From a checkpoint of a small transformer trained on Wikipedia.
Architecture: LayerNorm before each block, learned positions, biases, tied embeddings.
Training: a variant of SOAP for these matrices, 779M tokens, 3180 steps.
Each number is 50 + 15 x the weight over the matrix's rms, rounded and kept within 0 to 99. Layers, rows and columns count from 0.

# up: layer 7 MLP up, 4096x768, rms 0.0699, rows 1701-1709, columns 256-383
# down: layer 7 MLP down (transposed), 4096x768, rms 0.0666, rows 1701-1708, columns 256-383
# gate: layer 7 MLP gate, 4096x768, rms 0.0701, rows 1702-1709, columns 256-383
up1701:39 38 42 56 58 54 64 49 80 36 60 40 56 37 43 45 45 32 45 51 41 40 44 37 57 40 56 62 47 44 57 48 52 29 41 40 54 49 34 40 50 63 57 28 54 54 70 26 31 62 48 49 49 58 45 52 32 61 59 42 64 76 61 38 21 46 42 38 52 44 67 36 43 61 47 06 61 25 41 48 39 68 59 58 53 26 77 51 52 39 44 36 48 32 52 29 57 56 45 53 38 46 47 40 61 29 46 43 48 49 68 67 43 32 36 39 44 50 47 40 90 46 42 38 48 52 69 38
down1701:45 49 61 54 40 40 56 15 64 47 54 59 38 34 43 76 43 40 43 31 55 58 33 44 61 59 52 61 48 73 56 58 72 43 42 57 56 61 46 56 34 64 48 37 67 63 41 31 25 51 58 42 28 66 59 65 38 24 35 62 59 70 53 80 22 27 61 50 45 59 65 49 90 29 55 58 49 62 67 49 56 53 48 79 48 77 48 62 18 44 68 53 57 31 60 60 52 42 54 48 65 49 36 48 51 70 40 47 45 76 60 61 43 33 83 40 56 64 27 39 35 51 68 54 32 50 55 06
gate1702:39 33 68 40 49 32 45 61 73 58 73 36 65 54 63 43 66 54 63 41 68 29 48 49 39 90 51 68 82 45 44 66 43 61 35 37 34 38 27 61 36 39 50 57 50 61 38 68 33 42 18 99 63 30 51 23 69 34 58 60 63 70 53 71 52 34 62 76 55 40 30 30 54 56 75 37 14 35 59 25 49 54 46 70 37 53 69 55 29 69 36 53 43 60 34 35 44 86 45 30 37 44 58 52 87 54 69 29 57 57 44 49 17 39 41 63 54 64 34 56 44 27 71 47 79 36 64 61
up1702:50 49 00 49 53 38 39 80 38 36 67 75 40 52 28 47 39 39 63 54 44 55 64 63 37 35 74 44 38 77 26 56 57 38 64 42 58 59 63 23 54 61 28 21 52 45 29 43 56 31 70 46 50 74 75 58 40 64 40 48 45 71 32 71 51 50 49 27 40 42 20 45 33 42 50 44 67 49 61 44 51 37 73 66 50 67 51 73 74 37 79 38 38 53 51 60 45 37 52 37 61 53 55 31 34 35 24 44 70 48 48 68 53 67 68 16 49 61 42 49 41 51 54 18 64 51 45 53
down1702:57 49 57 41 65 39 53 24 41 50 43 73 41 38 39 57 63 63 60 47 37 68 37 46 26 40 48 38 49 67 50 39 65 44 64 49 24 71 71 46 35 57 70 57 73 40 60 18 40 24 49 55 58 46 52 67 72 73 67 33 41 27 42 56 37 41 48 38 52 50 50 50 67 58 36 38 58 40 44 52 28 55 57 12 44 78 51 51 62 44 48 16 66 50 58 45 53 22 57 53 54 49 51 74 46 64 49 39 56 65 40 32 78 93 53 44 48 50 58 45 73 30 30 38 63 44 57 65
gate1703:54 52 38 59 36 31 41 62 37 45 61 47 41 42 49 40 49 65 66 32 48 46 48 53 41 68 37 67 87 54 60 48 63 46 39 52 48 62 59 56 57 45 50 61 34 40 81 40 55 46 53 46 39 38 49 35 34 44 39 38 86 66 52 42 42 50 58 56 50 43 47 43 57 51 17 56 65 40 43 22 56 67 57 25 42 65 70 42 41 40 45 56 70 41 59 30 34 65 32 52 39 52 48 48 55 31 73 55 48 61 51 57 38 44 45 58 80 32 46 37 44 39 48 58 52 44 62 41
up1703:57 49 62 75 30 38 54 66 58 69 43 50 60 58 64 45 71 46 39 74 49 61 60 43 60 46 52 38 38 33 42 68 43 59 37 54 37 20 51 55 75 35 48 62 54 49 55 59 52 52 39 60 49 43 48 38 30 28 71 75 61 45 80 60 37 61 37 52 41 49 42 39 55 52 64 27 79 45 60 56 58 50 53 68 38 53 54 77 55 61 75 20 45 62 42 62 23 51 63 52 75 22 59 49 69 63 27 01 43 57 40 33 23 51 39 41 52 62 55 53 81 52 57 63 78 48 49 71
down1703:35 32 34 30 23 64 62 29 28 60 43 60 63 57 66 64 63 67 37 48 56 48 48 66 53 53 32 50 72 66 83 41 34 57 26 50 56 39 41 77 29 37 56 51 73 56 63 56 42 58 54 19 34 53 39 43 55 56 54 39 60 48 78 65 50 45 38 53 15 67 53 67 47 40 64 50 39 47 61 35 42 57 54 35 68 52 35 41 53 43 57 37 45 74 43 37 64 52 25 35 68 30 40 45 66 64 36 53 47 48 60 63 71 58 63 51 58 34 34 32 46 26 33 67 62 58 23 33
gate1704:63 42 39 39 40 42 58 36 46 86 43 88 66 70 54 49 48 56 32 48 33 62 69 30 36 60 26 41 63 31 51 75 73 67 29 51 64 62 52 72 70 38 59 39 42 39 72 75 58 69 40 48 46 57 52 78 41 59 52 54 37 54 46 60 42 49 49 71 43 42 47 89 64 36 39 61 33 68 67 47 31 60 39 45 38 50 37 73 12 55 54 47 31 29 65 37 49 64 52 76 59 27 59 43 46 60 65 62 14 49 56 75 82 42 34 59 62 28 43 47 51 30 83 52 65 80 47 43
up1704:46 60 61 45 81 62 72 23 47 73 37 24 68 24 53 62 67 55 60 52 63 35 44 37 47 29 49 61 29 45 55 40 36 68 35 49 65 51 53 23 95 60 45 40 63 64 40 44 44 58 61 58 44 82 56 37 47 43 30 46 27 66 39 47 65 29 54 37 52 63 43 44 65 66 44 50 29 43 28 32 73 31 45 74 57 45 49 37 68 58 43 50 63 68 58 54 71 63 20 28 44 32 37 48 67 66 46 51 39 40 37 55 45 75 38 29 41 70 68 79 54 56 37 63 32 49 61 62
down1704:45 33 61 43 60 64 46 42 81 48 66 39 43 61 32 38 63 66 61 53 19 69 69 54 69 19 56 54 79 20 29 65 35 47 63 45 54 52 46 50 37 23 55 26 55 54 49 73 50 72 87 64 47 79 55 79 57 24 72 47 51 42 44 36 35 70 44 49 61 58 29 48 79 55 45 52 51 61 35 43 50 60 60 66 46 34 39 41 26 52 65 52 33 37 71 68 34 72 43 71 64 55 73 60 44 59 72 48 35 48 74 59 38 53 59 57 29 72 43 64 37 40 36 40 79 62 73 52
gate1705:40 40 50 58 32 51 63 60 60 46 17 45 47 48 53 75 41 66 57 40 53 44 35 39 60 54 29 43 54 38 54 56 38 41 58 62 54 45 48 65 60 65 37 65 26 68 43 76 28 39 43 34 48 61 54 58 38 35 77 56 42 63 52 54 60 42 33 70 52 72 37 42 65 79 60 54 41 34 61 50 58 60 39 58 58 38 41 54 58 38 54 38 34 54 57 48 50 47 54 47 67 40 64 28 59 42 72 55 54 62 47 67 57 68 73 39 63 50 60 23 75 36 64 27 36 42 14 43
up1705:40 49 56 38 43 51 45 49 26 58 71 80 59 59 41 39 47 34 60 78 53 55 48 54 38 54 48 40 43 46 26 45 55 82 41 55 40 53 48 29 51 36 60 42 50 19 54 46 49 64 39 39 54 23 56 50 61 73 71 46 50 51 21 63 50 64 43 55 74 39 42 58 62 69 75 57 51 66 27 40 68 54 46 69 72 35 58 26 37 61 75 37 44 52 69 59 49 52 53 50 64 40 33 41 59 41 46 41 35 34 57 41 72 57 26 52 59 63 37 47 49 53 38 36 34 42 67 64
down1705:47 57 37 45 48 56 51 31 38 52 48 39 51 45 52 54 64 38 56 44 69 52 46 31 31 44 51 32 62 68 73 46 57 48 50 37 55 71 70 35 78 36 26 31 32 56 57 38 37 57 37 60 44 57 46 46 33 37 39 62 38 55 78 49 54 53 42 68 45 65 48 37 30 44 43 30 78 43 48 39 41 37 46 74 38 20 64 63 45 34 38 34 31 41 83 57 65 51 61 63 61 52 62 78 37 31 53 50 32 58 56 54 56 53 25 41 57 45 62 39 52 56 46 46 20 47 66 62
gate1706:60 77 60 53 41 41 28 41 36 39 70 30 30 40 27 62 60 46 38 68 41 60 68 72 43 53 31 50 54 65 63 36 49 59 38 46 30 33 33 46 38 48 22 51 54 51 64 51 39 32 34 25 39 49 51 42 38 74 44 33 33 42 62 49 30 63 41 50 33 69 60 63 73 19 30 31 42 34 73 47 42 52 79 43 52 39 20 36 32 28 47 51 38 59 77 55 40 43 52 41 45 67 49 35 59 50 31 43 50 51 48 64 46 35 50 25 20 49 50 50 59 30 57 58 48 16 69 38
up1706:37 36 82 44 43 67 48 36 67 55 59 55 68 52 30 75 48 51 41 34 46 46 32 31 59 23 26 41 56 53 55 26 59 33 39 43 52 17 52 47 50 48 46 49 32 45 32 64 48 62 37 76 47 63 39 54 43 40 72 41 20 49 46 25 22 45 31 18 30 42 45 55 26 71 43 54 44 24 45 53 62 51 67 29 45 12 32 52 42 33 18 67 55 58 37 65 53 47 69 71 63 43 51 63 37 61 53 69 47 40 23 49 65 33 16 47 55 53 52 65 34 70 26 59 27 55 75 49
down1706:64 38 58 46 82 57 62 61 62 53 75 41 55 48 50 83 27 73 52 73 43 23 49 56 60 28 37 61 44 62 32 54 39 54 52 50 45 63 64 44 38 39 76 44 20 67 56 46 44 42 44 41 59 53 39 44 55 19 63 61 28 85 42 36 51 42 48 36 60 50 60 70 65 29 47 36 36 50 56 38 56 53 10 39 78 30 53 58 48 42 30 55 51 69 37 44 49 33 39 38 36 45 70 41 38 60 43 59 40 53 44 32 41 49 10 58 28 44 21 80 59 51 36 56 25 43 77 35
gate1707:48 53 68 48 44 70 36 41 51 30 55 60 34 35 22 41 14 36 24 55 46 69 48 62 39 35 56 60 54 29 73 30 54 57 75 36 58 42 72 59 75 51 40 62 45 62 55 62 44 34 61 39 30 31 41 64 47 67 67 41 58 53 39 32 57 62 60 68 46 43 77 25 72 35 61 34 53 50 60 36 82 29 35 31 15 41 48 74 67 76 47 21 46 62 40 58 38 81 60 77 45 32 29 63 35 02 48 47 49 36 48 57 44 30 60 46 46 48 53 51 34 51 50 49 44 45 52 67
up1707:42 76 43 66 57 64 63 48 36 53 35 58 79 49 55 23 61 44 48 47 62 33 42 66 23 71 29 22 58 36 43 46 44 66 84 65 59 23 34 57 55 82 60 21 48 74 65 59 66 57 49 47 82 44 53 48 64 16 61 78 31 51 51 60 74 33 60 39 45 64 64 28 43 53 58 27 23 44 47 80 22 33 47 44 48 48 37 51 31 29 61 55 46 40 69 71 35 45 53 51 54 73 51 39 51 74 62 10 82 56 28 41 65 39 38 66 72 52 35 48 46 53 62 44 69 61 54 35
down1707:49 48 71 80 51 76 61 46 48 40 57 70 54 83 59 57 51 59 44 40 64 46 32 41 30 56 64 64 53 38 62 77 53 29 77 53 53 63 64 27 39 23 43 50 54 35 52 31 56 45 57 64 44 53 43 51 66 25 26 34 42 41 54 43 40 42 12 59 56 51 51 55 50 35 34 59 50 34 48 30 36 26 49 20 56 25 46 81 60 38 90 54 36 47 66 63 59 31 65 22 77 67 68 55 68 60 29 59 51 37 53 39 19 12 37 72 60 29 45 43 52 42 54 27 18 27 83 64
gate1708:58 55 29 53 49 77 43 68 52 34 33 56 78 61 74 54 74 52 37 32 70 65 56 52 53 25 66 33 45 46 58 46 49 45 76 56 48 61 67 48 58 37 19 61 30 49 59 36 49 48 50 57 53 48 85 41 62 59 66 35 63 48 71 49 31 45 52 45 61 44 71 30 56 50 39 76 65 34 46 64 74 70 52 52 55 37 54 25 66 36 33 67 57 43 32 55 73 47 35 31 58 77 60 46 41 80 71 34 50 32 41 63 58 59 37 55 36 61 33 39 46 35 58 48 61 63 58 51
up1708:56 82 63 24 59 63 13 41 23 38 92 53 53 28 45 30 84 81 56 56 77 35 56 31 62 78 19 42 77 66 84 48 68 63 69 52 72 21 52 53 28 74 48 39 82 54 48 37 55 36 52 47 37 36 59 41 94 44 63 65 43 75 52 71 33 34 88 49 37 42 80 60 87 36 72 61 29 71 51 48 55 74 49 40 70 60 53 17 28 40 53 35 31 58 43 52 27 35 51 63 67 57 41 49 52 31 43 35 38 51 44 36 59 61 41 54 79 39 61 31 18 24 44 39 26 60 45 76
down1708:40 48 59 50 62 67 76 85 74 60 49 70 49 46 59 39 26 40 35 47 26 42 60 30 16 39 44 73 62 33 80 15 58 40 56 36 78 55 55 66 24 57 32 46 14 41 33 34 57 40 62 44 39 40 15 61 35 53 26 63 45 46 22 41 40 40 16 32 35 54 57 56 72 60 56 61 62 63 37 53 18 40 54 68 35 72 38 62 70 46 65 55 34 30 40 40 46 48 49 60 27 54 30 07 42 45 52 50 40 47 81 48 57 34 40 21 18 63 45 55 74 73 54 61 33 74 41 60
gate1709:55 34 40 52 52 67 73 38 08 43 24 56 54 39 47 71 42 59 44 53 67 30 44 25 45 39 28 41 23 59 68 53 35 45 39 41 61 44 62 48 42 49 63 36 57 54 60 68 46 23 31 60 48 52 31 67 31 65 38 42 38 40 49 63 53 56 36 61 35 55 75 63 67 48 72 70 17 54 70 58 37 43 75 57 63 34 05 56 38 48 68 43 55 68 49 93 43 45 75 51 20 47 51 40 68 56 59 60 63 57 62 59 44 35 45 52 42 32 84 43 56 46 85 40 66 48 60 49
up1709:62 48 36 43 54 44 74 61 23 42 27 54 66 49 41 39 56 59 45 71 70 64 46 25 76 63 41 52 35 69 97 68 63 65 64 41 26 74 36 29 51 33 55 56 46 48 64 45 58 43 23 56 49 49 52 38 19 49 53 37 61 19 54 79 48 42 42 60 47 51 76 83 54 58 52 45 49 46 61 41 40 45 62 57 45 60 35 74 48 39 47 41 46 59 53 64 70 36 57 43 30 58 67 43 36 71 70 40 24 77 49 67 54 49 29 57 78 26 66 61 50 80 81 32 61 67 66 49